Part of a small language model's weights: 6.84M parameters.
Each number is 128 + 24 x the weight over its row's rms, rounded and kept within 0 to 255. Layers, rows and columns count from 0. Numbers have three digits each. The size before them is the row's rms in percent of the matrix's.

# layer 7 MLP gate, 320x128, rms 0.118, rows 166-202, columns 0-127
098:118184122105153097103128118150118132144084127118144125147140136151138145110148153132155115129129114127123125153115172091175147142131139180096189149133136116091134171116104141157100142134167139132164108142105105136120149099153125093099090108096123128167106138141182074121129119166119098123151112167088171124095112117121119137140128096118118140096134086121137142123164127083121104111097
094:106104144122086131103108127137107153102144152158132139160131129126143116083145092159136131136097104093139163144157110081128165118124111155104146096147128133091139156105064115149182170126119121166077109136111115134137151138131116153107142083186170123117121166116150177132157114102114147134178118114120135101129130159146139106084146125147139145110109121160116145109131138107114152093145
105:135152090086094175127133137118123113110085146160125122126167135113126143169132074149145108141128143103112139133156149138118123123111131120113110129100067147138119149151132113133140141116115163119081141087168168117075154103133100124105129161136122158131200098139125130113147102099126121130127073147116134116128105147168131100081166137142132180131146102117140100109116090135137120158154
097:134132148145084099123151133107149130066118168157092121139141097135088131097133128170134134144113126175151135141201089132100187114110135114142093122156108127178159149098126162140107155135144164110103118130139121161136126107099141139141098095150135144132126130150139141108132113106115105095152083138113092135138152147162138128127145121112124146118149159162132105150167151120171109131177
102:112170122126146126139124144180122084180083144161143123099171206122151128162155142115144103107110105160082129119129149134118098097168149146074108139144138135072131140145104106106136117106121129109151150141098148113125118117114126141143150140149148131130127090107129138145119153111129113164151146099119161169098119081126127157094093141088120076105141148140104121127138107116113119117121
099:139118090138115148124083105106084129130133105167161097140148172119123112114122085171143140145096149154132136103130170154136133143144071170134142124138102148114164104082114117125114134150129130155144150074100108148101103131160140123103120117157136140123129098117138129128111119114144129127125136187108107147113129124109120119125171113084177179134178131125110116117090091093114167128169
097:092196117127151138116112148169118151160109121114152097133139133141122122121180129117112162123113124096077147155143156147131134153107107145101168133157153141127129176096123129155117133111164101117142114153114123169127151125121127093131147125122075137118086114108147126158168174107146093153145073129118149113111102117159120113088123134139094087117128086131160162125118157103136113147085
103:118111111112100143175113118128113116153097112162121153111107142116121162110129152132101078174105148116106175163121105147118132138095155118096094131134109141108123166135140123138138092129113059145123215133126124156110082140127126138154133145141109127134119099100139151148174131142103172102176146133109110166131093107109102140134163139130170115130100121112143122095142111141147124105098
103:121120117119127103128141084159142157168103152151101135140116130098146071126155149134163132135156087110143127143078160082159105118102106164113145112142118091107160120117101123123145141096109101103162116146137132078105168128126147089115110115128132114067091149146150115143151093122151127149152141077106129113113142151130128101150115158137134161120180121138107131153147116133124070157108
095:087146152116146133136101143121133134145114114115113158126107139136126068108129138149155197143154162120111166121095124089125108149089110178128125117095072097123137139172178165147140103091094180140096113131141103135140152125137154098099118149105086134129142110123128105122154157133144150097138148117139110135143087089171152125127156135112115153124148121088139108160102125140097123138147
109:096087130105146142136127126149112122156133141141149122152136155123121109137132152118169125100128098124109112089133115127131141151101135140116171101156125062172125159144126125172165133141156159136157138111108121109104105151121135106169102127118090111093132113083133156165148114130144146109137151120113087123138072148130095132143141099145167116075147145142108108152117145138190116204140
104:100115146117100111120146127091111114095143132154144113137136135145145147109141147161164105128145161141106136190139071158170117119114163145135152104149125167151130125124074158124160136088102111130109131127164136150132108130143126123152104127161158137142144158088198091094170145111123152159138124102128094132110146177110095132108164133157123120124126140130158116133182144127157089116118
105:117138171135126154140123144160111149145146150132165135167134139152163118111105141128143118176137157124142161157156126160125154139107094125134175145112130129130102112113142116159153112122171118149093157109091140183129102098149155050101110144119133111135080130123138140160151178129126169114147128100122132182117090112133113154100103132152090133130178121143131133114145120126141136086167
099:116131145156067139127153139144126140172147180145124113140137163106142130127136144136152122135134121155140131115137133129188144130141142141103133126091127092125150157133071143164128138096122136102115123118107114133147136116156108113132151153155136114161108056139147093132090176149136163126129119103151088103093109068156085120126136153142183090088143133130141103112138100112122132127169
103:099105105147149098110128120125097109115093130100092121103136149116120131089149081118167117108153094110104102148112098120144135107108104178148141156079132100100106140100109107155142137134132149161179140135103151115124142107141086108147081130129112140108098116087130110091155128100086124125121134104103111094126111092144136071084112172108128177118145160146104088122137136139126108146134
102:077130115175122167155131159124141131140136124169130133095117173137122134119142119162138186150059168125084152147113094144150128131102107104089125158115088105140156112147124113152148113131130161130105143104163161140065146159116151103120128138131110157128141100138153154136136128119151163127159123095128097159139097059144141134115127123153112132093146156129160124146142143150147118128133
094:114097118135103146118150131137129098105139140143073118157159141138161130118076077134126094143140129115087107104141137151103151130088132138086104115115133123101153135080121157116106097104135140152174149103096140124109121150132106150133160125150122135154146141113095137113128128136184123149141124116156101158138124123158079102119131156106070136176157087088130120119087171130118168129096
105:075105107154141106131132156114063170137110155147122096100153133108092113135139141125143120139100098147161120119117119115150109159145102109101124152146139120116113123091114157162172147124076159116147121099054110118089118145117071152127121102132115136085149161134141162121134157141111146148129158104137137121085124159124116114117138162099145145126120099116152104152088137129077131127151
099:155123145166124126123112132125122136152092128110150114119146161155087110138129075141127090102113173129107116131152127132113132108111103143099097175114060133122161146126137171154157101136187146134127139108099124173068139115121114115103101087125091143160138112131120147131123091144142116146145091151102123090144096122172104128163103155106113075116134129099133123143129108123101107096137
109:116113185171116163127089129100106115124133123130143105154133157091103148142116125192166125166123145153114176133148129144096150145137173136120127127106115123159128156091112117104156139132122145127143141092145098172028171156143104091131160114160153124144124135129156137124158147172138147128126108133173153103154125124129142136106132139124108132160163111128132137142126139131155109120151
100:109109178136122101087136110160135059128106122157170156106127140114154092130149138121136160059126153169098106108135147139099107148149102137125115106116136113140119128115132146143106106168145151177147134109109143121124090120077149149116083152120118155124117110102094110132122094166114158138171164121135132143083114168132159166130133138145113142132131117192112125131118121110159144121128
100:128142129146130156117103139124091114129121173133087106160168124144142108120139149180132170110110127131129093141148115098099149180139093129107108130156122157120149161132096130158142138152193127137081125114142145149108093098179151117115129087125165168113121154096120118121131194114137125115164124132129125095149091149143105171111093111156131120139147123157110147145112142125179145143120
095:114137153125092176128111059124118117104146123171138137093140113111098169114138122163154093116139114126129102123086144117117141116118120120122117118113157101122109185110149139116121121127120118152117137116124178113124134102123101120110124142141175108157084154141084147109150115100132158178170165109135116135101174143082141153079133149162139124127104134130075108116114071115157121118122
095:083131097104118139165120110114091098149105087146108080127117146153141153177134107118133168120152162139103106126140125081113122148089131116135112098147095123131104154135131117160157164118129153158127121110174108156082133095141129116073132113100102128117146110138134095092153121123093148129132082173104131112179131129130159166126096135124117138104123180116130123169117117099131091141134
105:109119157127096132171115139138105099138094107128126169106168129095130099060149158132132135163121137151134131133155131125102152132127151100112147139096136159112115151141100152113166119152170120141098118125117173165121096138079103127121125126117132124099111138136126141162128170143117176088167127112148139122149111136173147147092118126142127137133139157176112103120133162034111134124130
104:138167116165125125130146103137119127121108130123139107118170141120131093139167096162141109087148165172069144143139122112157120118089109179116162129148132130112147139135132128124158100133127115113104134100083116170105158126135133129146112150190149109111114153143121097148132142127147079134162077112127124126150094094099146145093113192127132119144149193118121147148140097146123119103153
103:123145115137168097106157118148136131134089126116142173170133110101117117118157123116140134116110142123137127138098123093110103106127138158108117205120142138175128133128141147137168117165138167163180127129112138106118077124140092125117131113130100154122120133141131105110134145139199158121131130100133104130107114092146124081152088138139187127073174122114133097129141161153157123158147
108:139138117168140138120167152110074106133166139161168084128158142153120152139201111161129105173078144151145108109136165109144115092144124161129120141162146151153148164126127126129141161100113180124105131115110173146110143199136098096132106136125130129112150135143112122121112116140108116153136122118146120093117134106151112159128155134143144144116162119160110148154153125065126118136120
107:095106163132129165152180171130117128144155132113098159167125135100079105090149078129122152180114133131143136120119123133148126081114100162094117141136122139139159095114121114144119109116108157150140156078128138145117061148154106114135101137159137113118111137144141134160163111106152162089131144143144087131107165122160139108108117129143141168105155102120110150096120177159120108148132
109:117126115154133128127118147139122115123133086131134100158166137097125132129136119170122116141088135111064108136126163125173148135124115076104118128125106088106136130129167179176102132106129170168136098054124142122103098075126118156121130170162119152107143124149111128134120106112112132137129140089097070156140108102152143120136147125097124166124111112121115134125114112163080153148153
099:130142088115122150127125116137081142175124117176145119090150166137112121110143145123138127192128143103135141160139083144101117115111129157119122100100127155104175123134180125165118117120155143123109143126112134131120076121120102110129171140101141164090114179115154162127080132139133132138126116094158152145111106133099120152136183141183090135100165121137136105136139117092095132096129
104:121121107095148145148116118108116113115123127129140099132136126151103116155161128148104129128121149130141156176150133123118136091096119135107161076111141135147100119141148098130186107150143139113115148085171119101105142132126143081119084164111128132128125145182115117089157090121104125128124126104104165120148097141133077120096170119144100117130084088126151138141081165120163110179176
105:089150145138137123179101172123103112146152104110164167159134140098128096107146102102133150151110135113131137137127185152122138121104132132096129117122134177104124141087153107163155119138134157126159103115102111119088176112148127127118153125117121112103138135100172155153128093139096159119130119115113125145148113121111112140082086123139175122137095133148122101161157145121082114199167
105:116110123125120134158084100112112132149126108142110070131130127141093140148135084182118127140088160112116155119156133126133130128130123131143115120135103097156177177141100173188139155113154132117111106086135138133144098123128173110106162172151077104120142089129145134110139089104119120122118079151109135105170128110105140149160144130072138116129115135119101124158179110132144121105112
090:157110141101150147121106158128129129096150128139164148137105112114152107136147132100156123136134142131116121116131131108130077124159102122134162126123125141128126109121154150108123164096116120135171102167114113160151181141084124151129119096053170155106138157138142142179098169134133102148094119092159113108149135163113091131190133143125138101171145138116126099174163089107111137143138
104:147121140129118137156113072140096143137145135155120140155131147116102131134145143150151140132120188114112151139154183135134184168146122159139099145125103115171108097103096095127125165160122108159129140080099149130116064148147109118151106170158144128111165079146153116139151123117183163118096129165134086127143113122167163135126130107125137159126129110128124111126104128129154141167149
098:115099112111125135120145119144120154124082123141094169151172136133116116143109136137144090150156118126110141116137154161134105142143097115115084122106094143139160120124151082086142103124136142117138146069117092134076134133132143110129131127160130117124148090177115072111120112122115100168157099114096141125117141055106157153150145142117150154098113126127156134097177108104174097145131
# layer 7 MLP up, 320x128, rms 0.124, rows 166-201, columns 0-127
098:137084202168095145118127144127135151145148155108135142138142122122111090106127134122141137109119066170137124115148115137122120118161172111128101110120189147123098076105114124136089145140117110128096127110104151129123158178076112142121175174138130161104106135127073105119107124118146105119093118110170115105092142118157109116151156162133138124123155131162141106106134120114112138143133
102:155134104194129134118105100208100153129133133097107120101149157127085119175123092145113161144161103150159100130116141153145121133118151118118132162105123148149125129097110112091144117133152116121149153121102115131110141108174102148132121162140119107129147095067114096172110129150104190136112144133131129142165132133137123124121123134151136152114134104147158108116092117153171114183150
104:127115123080093147134117100154184145120111181147159143084114116120134104115116129108128102154171088092150167168081122113146094131107097066140133119169119132097126143131148104107140138088155124131107096168121131129135122140136098156135122103118163113106150163112115124142137134121114117163130103150109161146166123105123106151109094088137171145116117136141135090139131087146106138090154
098:096128099141130130135177104083146112125125135157115141103098112128175114113107163117111126148141076116108150122123159097143110107133127111146122152118093127117156159168178203126107170116148111088143121115147170114086156135108126095129145148125159130123123146128075092109143124112145169112132149120152130124136100126158113153130095112133150158114057132129128157138094121125111126133085
110:130140143101098100119120113107107132136137127155111184194135128129115103121083101117129102116164098110119160167127115145136089099141173102122140177140088140162156098162164118106120155122106132159157117114156139109121124127071144110069142117138121120174171158133118134101142105126143076142102121103131103174101133144144120129125132155148140127122142104150143107097137111146118115102088
102:179137073095114136151090170150140102122130165118163085183156152095117131088122135064098120118135143090134103118189140151136128146165145119115113132149150159123131117098173114111100141134134121162102100119093102182162130149133138160140093122128167141122111105134130141136113167137109125118104135136076144141111128091141115116130136112125136119145082152109109129125137088128124134135116
103:088119137105118141098108126127128139155156167105185092154131170138139110141099129151129113131108139152150126143117151141105167103115150112149134122084133113099150137113125136146128140163156126162128120114162078141107102124128136106128101113112166084126129143139152123115113151144132130165155122139120119078128125105187105117106089099187098152066119159147081148148151130108092133109086
102:144132112139143148098134134158119117113189087133159115146115094156138102128148133126115100140131105100166150074154126161143150085143119128155152136113157132194147111125167138130133140122153122127133171103119126060127189154104141105118130152107172130170147159183129141126116145110140089116130114110146131106116092182119165143117138134124104146126149128127173116135137137139112098155127
108:158108166152131132156161058130102141169117114120115135132123147143145124156130148122143113130113151162192112100146140144089132115098107158121101118101089122132142130127084140149114112140118160071140134119053102126101133132102103119141134144133082149128134125135159138106097132151146146136105090117152153117143123170090147102119143163090103113126163154145092114138122125103073143116140
089:110126155117097164158093126111144105101126101134156172143117070160120115116117147139156168135101155124131103141106159124114124132118156151151170120144128112113113104147131105138103157127097152125133131142158124103150127069148138114104126137089131116114183100142129124095122135132159110193128133119161124080140185089146148122125184086119116181120133138126140184147156123141134126137119
098:122150110097123123126136135127120114097153145123129154107130129128160159089149157129136132102131085152097157143103125128173125141149148113113148175137107093143115093133124154133100158111123159134164139147148127161136125163070086166191115189127116131116147127125112133195119173125122113143118120164140164105097127106109096104107141098110159101101073138141136152144140119124152137155099
105:146141171093125135097163116118131127156099130170167073118124151148100150164124132115133156119126138161187105121102129167089120119181127113114130076107129127147107174095137136169142102106139152129118142125120115126145147111142144079101115139102123170125154117152149063101123134113146099097121101109127122148108133117103129139122123089119101123142176131095134150149113135138186127116159
092:121128114161124157156126152155131113130108160122105151130154132128086087139120039130079130108143141113134150154154152117091109101090145124153121133114136119139122090107170074123130160115135130080099124145145109140120114138154114152141129106118106123165146122133086114124132160103149162145086068139120171136120090139167129123092131121151104116144127167127093131122101150095162137153140
104:125136099086083133134159114132098126098133141167074106100126137167130151132109141129107130129117103143138117099165135121139088115097144155164066165084099165129112148140166158112179075134086148124103116120155132100123163165123106127138135097127154154138117121140134120098121123144127099143117077120141112157135158101129108127184120159099142133119125135138145090116123086133100136099144
102:147140137132148161134157157122148140147146124118161166163148166105111127107175108141113077145141154158162156125084186150087143101125086139128133135124096139167112093098092099122160155148130124090118108127124122117112147122123097127137174152136116091133179127104120148117120100166105139106117122120139103122128143105091055148121116112119124142157152133110118104154138101101129164123165
102:133128106123138134153138178130163114129144132139123148134097130153141138148103156125084154150097142161104137132102100146066082148096123091125110176116132134142128092164114113154129092116148138097171164119167169114066131134119166119189132136126136167163144108113154142131113124112188119147116133127126098196131122092121145129128113126146099130142130160160131110121112147151139134130138
090:133125187148130162160112112121134129136128101098154154127130107119136117124123150100154140122112132167133121124139145133112125106118131145117122127156150078132129075110118133186139106186105148114157112119142183122112176099141138147150169083109138176131130107083113076098114137127131134155133126132129123129131117161141125053139136154158075125105118101180116155142085144146123131127125
112:142121149169161114088142127116113184120124071108157109163141103112101081091119127110087165123108137144147117146129107110136116127152143133155112093200115131109142164158092123156106144130111156135096115116082105137079116091146113134126140122132155109119141118097151111112120111145149131145100118100118110115120131132149133149161163152072148126085138141162143082131129142108127103165110
106:091095076125130116134125150147096119129105112124160135149113100147107198132136118083133106127135124129118127155177120141167095145110100141099130129142148128138150156156173153132152129130165147139126161124116104143082126171093109139081130133143108087116126158115110161111166108118106096155142121136130148120084128138123111143126155133119117100087142098118151094161164068085135162117138
114:170118154131100127075113130137119059083128130143093160138134134152133167164120151172118118118166105144101116105148125137082123155166125147133141095099128134157129140106130142066101131124102115086117122151107094086130173116109140141123099152141128157123161144136132106152101155099134105161138118133145178075126131122103142156125148156138108095134143133111124126154132103094136144079126
095:137129128121133166144124098136127165130180129118089144166140108090123161191135069150096101176102108103123118148093130130116131095158198126123109129104079117127127173150118109132130115142128141142116143126175082162106096131136087143102125106137085136141146085119119124136121099148084134127110133127125146125164133094117110095142128154135119154112118081098137134115127131138125121171125
102:121097119129130157151093097136131121165111096100137110123145140118111078159141136128124106175136105081144147115092140057111110140122125039100123147075100100129141135146135122135140146099102136084116143134134107140087140149152129126123133127127100098121126180121130173127152128133115156096141153112119139131153106131140149114069126146170138163127159107113111148134093128130143124142170
094:138149117124109145144131149123085097142174125144124160145122124138131188162098112146110120145110131126095106111145142117145145124088117142105145156091138101122116126107161077131063083140094133123110127139135107120105118119176126129076146110129105112155104104126148158081132084117092167159130107133091122099169138162133125090092146132117133129148130164134130140075105104140111104130087
093:134132099122140098130125128153113128111129125117071125126136131108192101158093116141131122139143120077161143076114104094076176167162153070128126095094098144152124106149134135138136077135110135144126153141135132147098129120100117098155148155130133139153121160092109097145120116141130125132119135102148109151137061118104135149118117131152114158147125139080148156089123087141101121094149
101:123076184120140146139105086162128153129134123131142159101150105081144081144141128127132061104110150093134117106110101110118127157130060129141158134083109094103134148108141082086115156156107102136124110139108119137124127127143136118145160093126118107061125110179109129151133148113111130125153139149140114107118146147096118122101143145106130107172137105147090120117089143139134147148111
108:124140097110133139136083059129119114101134130103056110158117143109111149147087110141121125118103134131119108125120138148123170117119137108143113140147090118098079116119150143135132152147094124126115143129144149117128099117166150094144094145139137118171152075117128108094143136131069106146062132200123111119147170146134107111112126139110145151140113121143161104111131130105138156166158
099:126136139059109112123105058109138138150125120134143136152096131111114177118150113097159112142091163098128144142075132136141084141162150109108104157150113160076135157130129137109109169141097126165162121143112166149129113141112136098121135089130120160145145120140139133100124145113113141133161179084113156133121114143105135160155123119131150138093096128126119099129148165082170105142137
112:144168147150163143143130145148109144146147130079117134149129140117142104101101136163127132122082127154126140125146178138138146151144162121141104170148080102103110108098100141097180099111129145101149091127116164113144111121133133158153164153139118186127149077090132074101117127137102113107125141128125133113145133152110104067119101121113148148150174165158125171120151121138147116156128
108:106113148104104152139144142088132122145132124111130122096143107134185115133112144104143122138105066155111090139125128101161158096125135140139134155129106075080117107135112140155138139126139157117122145134121138142132142156131066190156147098131160088142143114097134124151125114113092162144085150131153146142107114149112142068146117166123139154130137141154145103107072113154071125105144
109:133114146133129092055088126107140160131097104102152134094112098115118148163145103152169158133115126126135151164138100150099124152166175139110118086088107121104128146141095121089121145128127181089128122140139110123107136170116164116099090118138104113101131076109131092135111125128147101112114165151150136111090156142169133142152148169143085098111150106109133138135149146111107130116117
097:138128118165159141155116132140084132175097129100144153137186138084122109121090092143127131121117153088150093131120146101115132094110143131133149109160116106099132146116099067148111112132127122145134111127166116135130113164162132117079166087066104137085123128118139143097120101121103134145096104121117110079135119158098116161129105137116111153113170140162108139160114142081130132153123
101:146156160153125098060138105140125148125137114131150074145167119160135097157130129127135125081138114171111122096149123140153113133160101179114095118096116083126142126103122144103115150150139150137107137139111108198128164108123168154107150143135118111143127086107118129120085111128167124144127116080163147128101102116105149139145118109122093145135165127129132148119092131179089120119090
107:134089117112088127157105136090106114133153097107170117139103115150096068116102146110121122194149113150138108167099135146141095113081134206114149120152139139083137129114139106127118121108144108092188137133141095143122119126105148101099160149088115137134112099176133104115156147109117139107133107121132138131157148115125112142171114133116165097131113152126101161128150140111113093148125
104:146080109120158125121123128119106145128142118114160102126110095108095076149131134128132095106089105115110168163146136167116145132139097144114137101116153137089103147139182126115137116149118137159117123155137068077122099134145105096105077085097145143108137108186143135170140114113114131139122138114110145134120148142133120126128151132092152142138146067129134081122116130197139107118157
084:086146124161113116102173172142093167142095154149136114146174164150122135108147141153137148134118119082117142126146137139157112123099163150103134118116148149136122160112089113145145092136155148091099118110149138120117085160160092098132115123177116121112077112130143123096150087121125161095149120125110120104145129148136126134101127107162104143069163078169151131101121159148108112128124
100:102153151120141129205105121119088127150119088111144106125129138074106108139162157160131173158074146141167133088109114129099150122109092094131123132102106118107100094144131102143098066153122130099118114110166144134099114115160160130142144117118106151141137117071098153111132138109122173121156149104139129105160114148154167127072127116118155131138127136103109134139113135129119118135111
# layer 7 MLP down (transposed), 320x128, rms 0.11, rows 166-201, columns 0-127
091:125069170146114100140121102117167152126094158125126130119153156127100144128150106097138120124127119133129113110116109143144087145120137154133110115156151105128116134151130142127083106148149131117116127130156124141147155194071126144089100158159148118093143116103043147094154096106142115094120138157129128123125138142145122136134160142137131105125141106104140129185101117197101106151165
101:099079111178057131157073084122143110159150148098141118102117156145124142083134127131159124151178133084154109115126130151128139102117162122112126106091109137095152149140101155173153102129143107134133126109143120125110162129145133104116147132154143108097108163107132127135154114111142136125138170142138166121168129092137159104109156112185125148121079128088101139132112141118130126106107
109:157179163133134160118167083082115181151179162127129168143096120066093104132155122151091165136103150137128136120147164100130128122152128151140079131163130098125139092127119092159134133144149138143103139128112075119155104087118119146118146131096095175135103099109146148131109108111106112128106145155147114123124150129155158137152113151119151140143121158126170139112120103122109145149125
102:154139087107124101141064126111118149136118127103165118176176099086150128133118102128141121136126146131106165112155106109101149113149128143126085135184163127151118118091105103119137110117121124103142109108182139087136095126149154142108166124143112172108120129116149088118077142102142107130119109126158088074108117115096081104128147113135134110109142099113149106138116131110103132125079
107:110141133155117101169137146111126159128091113139115132127122185085105114126089106114156129122159086110159138154117154144131138122115131141115108158119146122094118151135128129128103089161103106148142186133151139103182147105128132124137131066132132119095141135157127128169131146145134169133095111127162103128158107175133181121138095111145118124167173141142116142120203146117155131094136
105:155135107101132130113119086115135142168089135113126138138131109221164137124127131126099145104156141120129145145119118136158092126116126132089141110145113131127137163156155189157174130140125091097143155155154156114102118107102116112098117100107123132098169093135114123158105142141131109157151102089104110086096118123133109140142100104144111093121131184137161139155141150098156131089103
103:150156152139143118115136165105107161137125112087126124150172160124099121120130109126120112136112126161153116120131130177144118126091177111153134134141123167115138142135091151127091146101137136132094111094132131134131127163083110170123119112148160119116137143154096099151150114128126127133136142150102097127139136108127160148125110127156124084185178140204117092192136162097091101147145
099:138136163140096110107102138099153138176134107139135115103173154159139158137150116109122119124154146086094117138128136174155118141140091122115098138139123159064136143120166155119128123142127139145115073140117080155119122136088152123128122103205116115140149111080093134131143137151134126076109122126136123130114129124146112126119117095123094087175194102121097136136104148147121154107116
113:159137139158121125108144071093121110115129113124129124106115127138135151142108100104153134136113090141079110102130151049128151163112115116130138149160124149117099068135124115139125089092158126140156115159141123130142105152129099138156111100124121114131126139116138154101169131166168155163146122164160121101165131151168149123134100199138118150143125100167111134106091138129123156126176
090:153131135123095138132130147139075111084122121159150128112115152146137136130104145174120065118147155142122104096145149171149127136107145121101146140124092155103160091123121143119094125125137121124073115112115141119096112124128100145128092112189149133174132132141106164133100134147110105113162116114145080150123152128116129139154118114067081148131198121150147101147147105089148116102123
099:163122131142203138146100125158128095080134129142101150114118104153158120099128111154095134108138110150103171083113137145129116103124128112178135101096125123158098139117175125139125149124146124128158155113140116110141126131149157088167097138201122109114099138130145105092081133116141122157102133143142131112146097123166144156158144148141145120195134155130099105102125091151144128127127
103:123120128079102125081128075148093104154139153133127155091088179125169176114146128086108144110102142118098126114127159126113103101125146121167113144128106137091125096165168140135092155078160121125096155126133136125127133101119124124122110093159109114149136119132115115116128098079125133139137122080130124115101121124149124094078090143106094105073166130133133127122167093140126139118123
097:138109112131133119122145138150128134141113124162124145091129133125133153147151132158140105138117128123177083126141123185128113162184124121151121061133137091115144123120122144085117122142092123126154104159148119135120127156092084131140155129141142180119159132113094143131127100132168090127150181163145115118112165115076150131088113125145123194134110158136144129135095146172117085132094
098:115077121145165184106130150129108118126138108110121094130107148163117133139134152126154103151110125134122133163119139181117154150110125131128078132144090101140169129110101128126094142151120142134117113101117122100115134128140129145167095115149075101142119122125131092121105128120101171068095115139103094089055162142132112133120112084132115127140143075146116119158180120153105120142159
105:102174151100151148111107134141139118126143112122141150106106112087121157150145091155094103124113123088127113134140130127100108107096127100115148187143119156165116108121148125160156102104121122069145149111127130088104172085149077138113129123118140124120167155209121114104138104116139202166124142082095135131122149140113121111127132111145115102121111157104109108117139117147124113125109
104:140110062143119136140148105103137107094149123115135155122111126098133137158105104129162111133098112165118148118109111100056130108115071096108116150147163132118146147128117114123110061135122109120114091139139133116142143150137145159158126117090130144123137102101121158126130144137099074150085171145180110173149140160158135105124111123087141123129127109103142155144137151185156132113123
091:112117117097136124125102116110109125106150134077112102111140138147146145114113110116111126117131172078123126103125087120166136137100146171174156169136140172114109140118108087097113142159117126124100140135148128138167134154157103107117113156119121074107111133137152120167174169134123165065104097146085165099130099117134114139076134134142147124094104112098110141107143110124161094135151
107:129081095157105100102129138125116098095102139107124123161139154151150164101144109133136103098138107095103155170121144105132154121155167078158153132128133125096130089114133123121129105165126149133142146112116122119129127106110098136115138071129140082142132149148142120131126101127096071141079107108110123116148136139125123102128107192111148147140079179071109089123172104114131142146116
101:180189132119148131123153130117122157081134138135118090110113134102138141154141131154136166161101104087105135128136117149154096069129178139133143074143116108153091114129113120134139133095107121130155114135128112095119105141153136137142159169075185127134135123159127081144129127106134141111156170140135094119144161101102140108118141146136137167185085130167103138133115147133113118116127
113:125117114158154165159131142129095100094100148155113162161105128107141118171152124093122117130145161154189135128112095107161137128138122129175102138124133107110107091106133099118110118175126132115122110121105073118145113155118095115114132162135117124127135137122098172119111091126159176101158153136050129111127133109127154146172134116107110152139120136098103098137116119152155125072157
097:137110140092166128146150102154155104137137136130158128149172123144159109130157153064086094082122120135117147128146130100134139123132087111149093131174217124112103107123116105106141173166146117130128111129125183114157144159079155122140147141093144147119099138115118146151129118130101104127122089113146149092123132130122134103096134113071139129143141123168090116101127126121128140137116
103:123148104151099159097146148155114132148137101141121105169138117109080144103144132150107087134111129072107126159107132143124104132140136134120103143126114103167140117111086115133135161111093135176149168082179118155120144118099129133117117128101127131112117157105089109179121128091158157119159106100116112116087132118103087181111127086107137094080174135125116111133123105089121145134110
095:139167100113127104128183147142152143174102163125130129113132165122145087131162111145125143143132148069146151107122143146101110141154112126139164148152153149144139137121110148124149126122147130135124129122065134150139126139110094118101167186105115140152118140154134125135115214138158097122096112148129134154112130065097125133185148132120112082128127134095116121115152122076132109138132
094:089087127152158148120106123112107098173163142142144058121145146134133126142121079115095155137168125121116063145137134110129112121140120151116109149114174126130099131115089187119151133113110118144140067122082127134156102103143116116106079152096116123102104120144130127081121123086098162139145108132132135128156121092113097114131150098098130152137098115135126080108150112136110136125131
099:146079153114085113084097147133096139136135134138155112139152184150107145127136144109129139142151157095134130114112121134146098158148105149145120124109156123110114122138154141122061125128105145087158092085148117113110124120146140073159133098154084128144077120142160080112127093148128132094093149114105130145165174141131123075120085103141144112121154115095137156133148150137121099133118
107:127174135109127110119115087150058094110079128136073130156095171158162157132120126177121145124145168137123117128183097111083110145119112127123097115124161147131157135118125149121110153125101140165145114149151161129121112140166100097099140144075127166162107093130138160129154142149125172136104135095136158127138137138143119151137147153121155140087114108143105142125115124128161119148154
098:162171123177137109100123110155168114126113101140083096107116174162145173130100112175099118168121138153143117126073136138130169134130142145105156133110058141118114121094138163113118104125130144163116135119098125150101126113189101147101094122127111137126125141146139141140064123133143109137144121118106106128128116128169116132159115092132104133120118127133092174142136092138171116139125
106:123145128109158112113185119140133143147149133112180115100131176091137091142135151140127107119140117158090143089134138106146135149137115149144146140166102103080139140113101130141162127109120170140150108135145180167100156115138086142149145132119158079116157160096108153160162159132076118156132153149116119121104102093148089137114096141140137135128130113057113129131151094121135137108133
110:090132130070165171108117077046140131130129142063165146145100133140146151113127131147140144137118113129137106140146127168100147143117167157131115149131120146107101127187122148105123119129148124119154147166106142109125137141163130115118096121159169093088145151142140136118146148142080136106129105145113126091129137138132137111093109137117133136097117120098096147130126125186088094147100
116:148083139153109154067112163149163126103122068125176125119104127131119161135150157097117096168131165096134125131127160173134102116143150113137156092131110124140132147123123116179120132138096079122137139127143122095130159129131126125157130139102149114148158120144152102142109084117144105087140129114072104156132119117088130141155125140143088143117141166162111084111169111087145107123127
100:170133163118105124116156164119150145109124109135140126134087081150176101147126166163116094122136108178148126138158170112126137125150135100094157101099097149119098141126070096085115130092091116102128107118143177097154132120133106131144113095111154145099107107145153134151122132154140127153121098128132131125128150125111187129156106139146155119110087144203117144148121119139147138116105
097:106112092102141156189108145119132062096129121144113146137134122148123146124116148125116121155137132130149115133134099070127160135101148140139150117153129122121140165149172093141122120139134116152114116124197131072143092157158119143113110139065120138146118144138104139104173126149133135127119060114108102182134138121134123152141168150151111126101104124126107138108126142120183166101142
103:143121176116106112100087129132108129060124136119143109170120101124119128126127122162188127074129097128119128119153139157157131163176108128131130110132137145141099133147156160123106089144135106121119141104110155134128038201136100141127145107103118131188104132135110122131098138117153111132161142091163130161079128139129104095123138153136108103131123130135143125111138137148134119116105
106:117155162086118072165140128102160151113137133168148163121123136135158120163104124165131163090075123134124099122135138137119094118144128128103151148115150153117133088125100155103106077115148104122135114148176151162101167165107138146094152157138173169137131155104106123111160137153107145120155133168116161116106124152117149116123107112178092121126113121146105139085090115119115120150131
078:110104118134161127127113133130130132128146175123124182130098101132132127139138132045118131142130125161115121142126101113135105129116116132189127133119216127131116127117160123127125120157104107119171111198134137118180138133076145128118159129065147135160135127136105144132164129116116128146056130159160142133131121141125129145081161133111170125120107120110139109131109139136120101125131
098:175110134123090124139163123093127165126120137137128085140151129127134095122150116135143162084142104122123145178091130120162072106149144133113141129156116116096145136106147149109127130108129069100146112122120106106079083169100120127109173131091124126083149155139128141156113138118126115142150119094124152109089103153109126110145125127123108129201147172143091123151096141100109146130165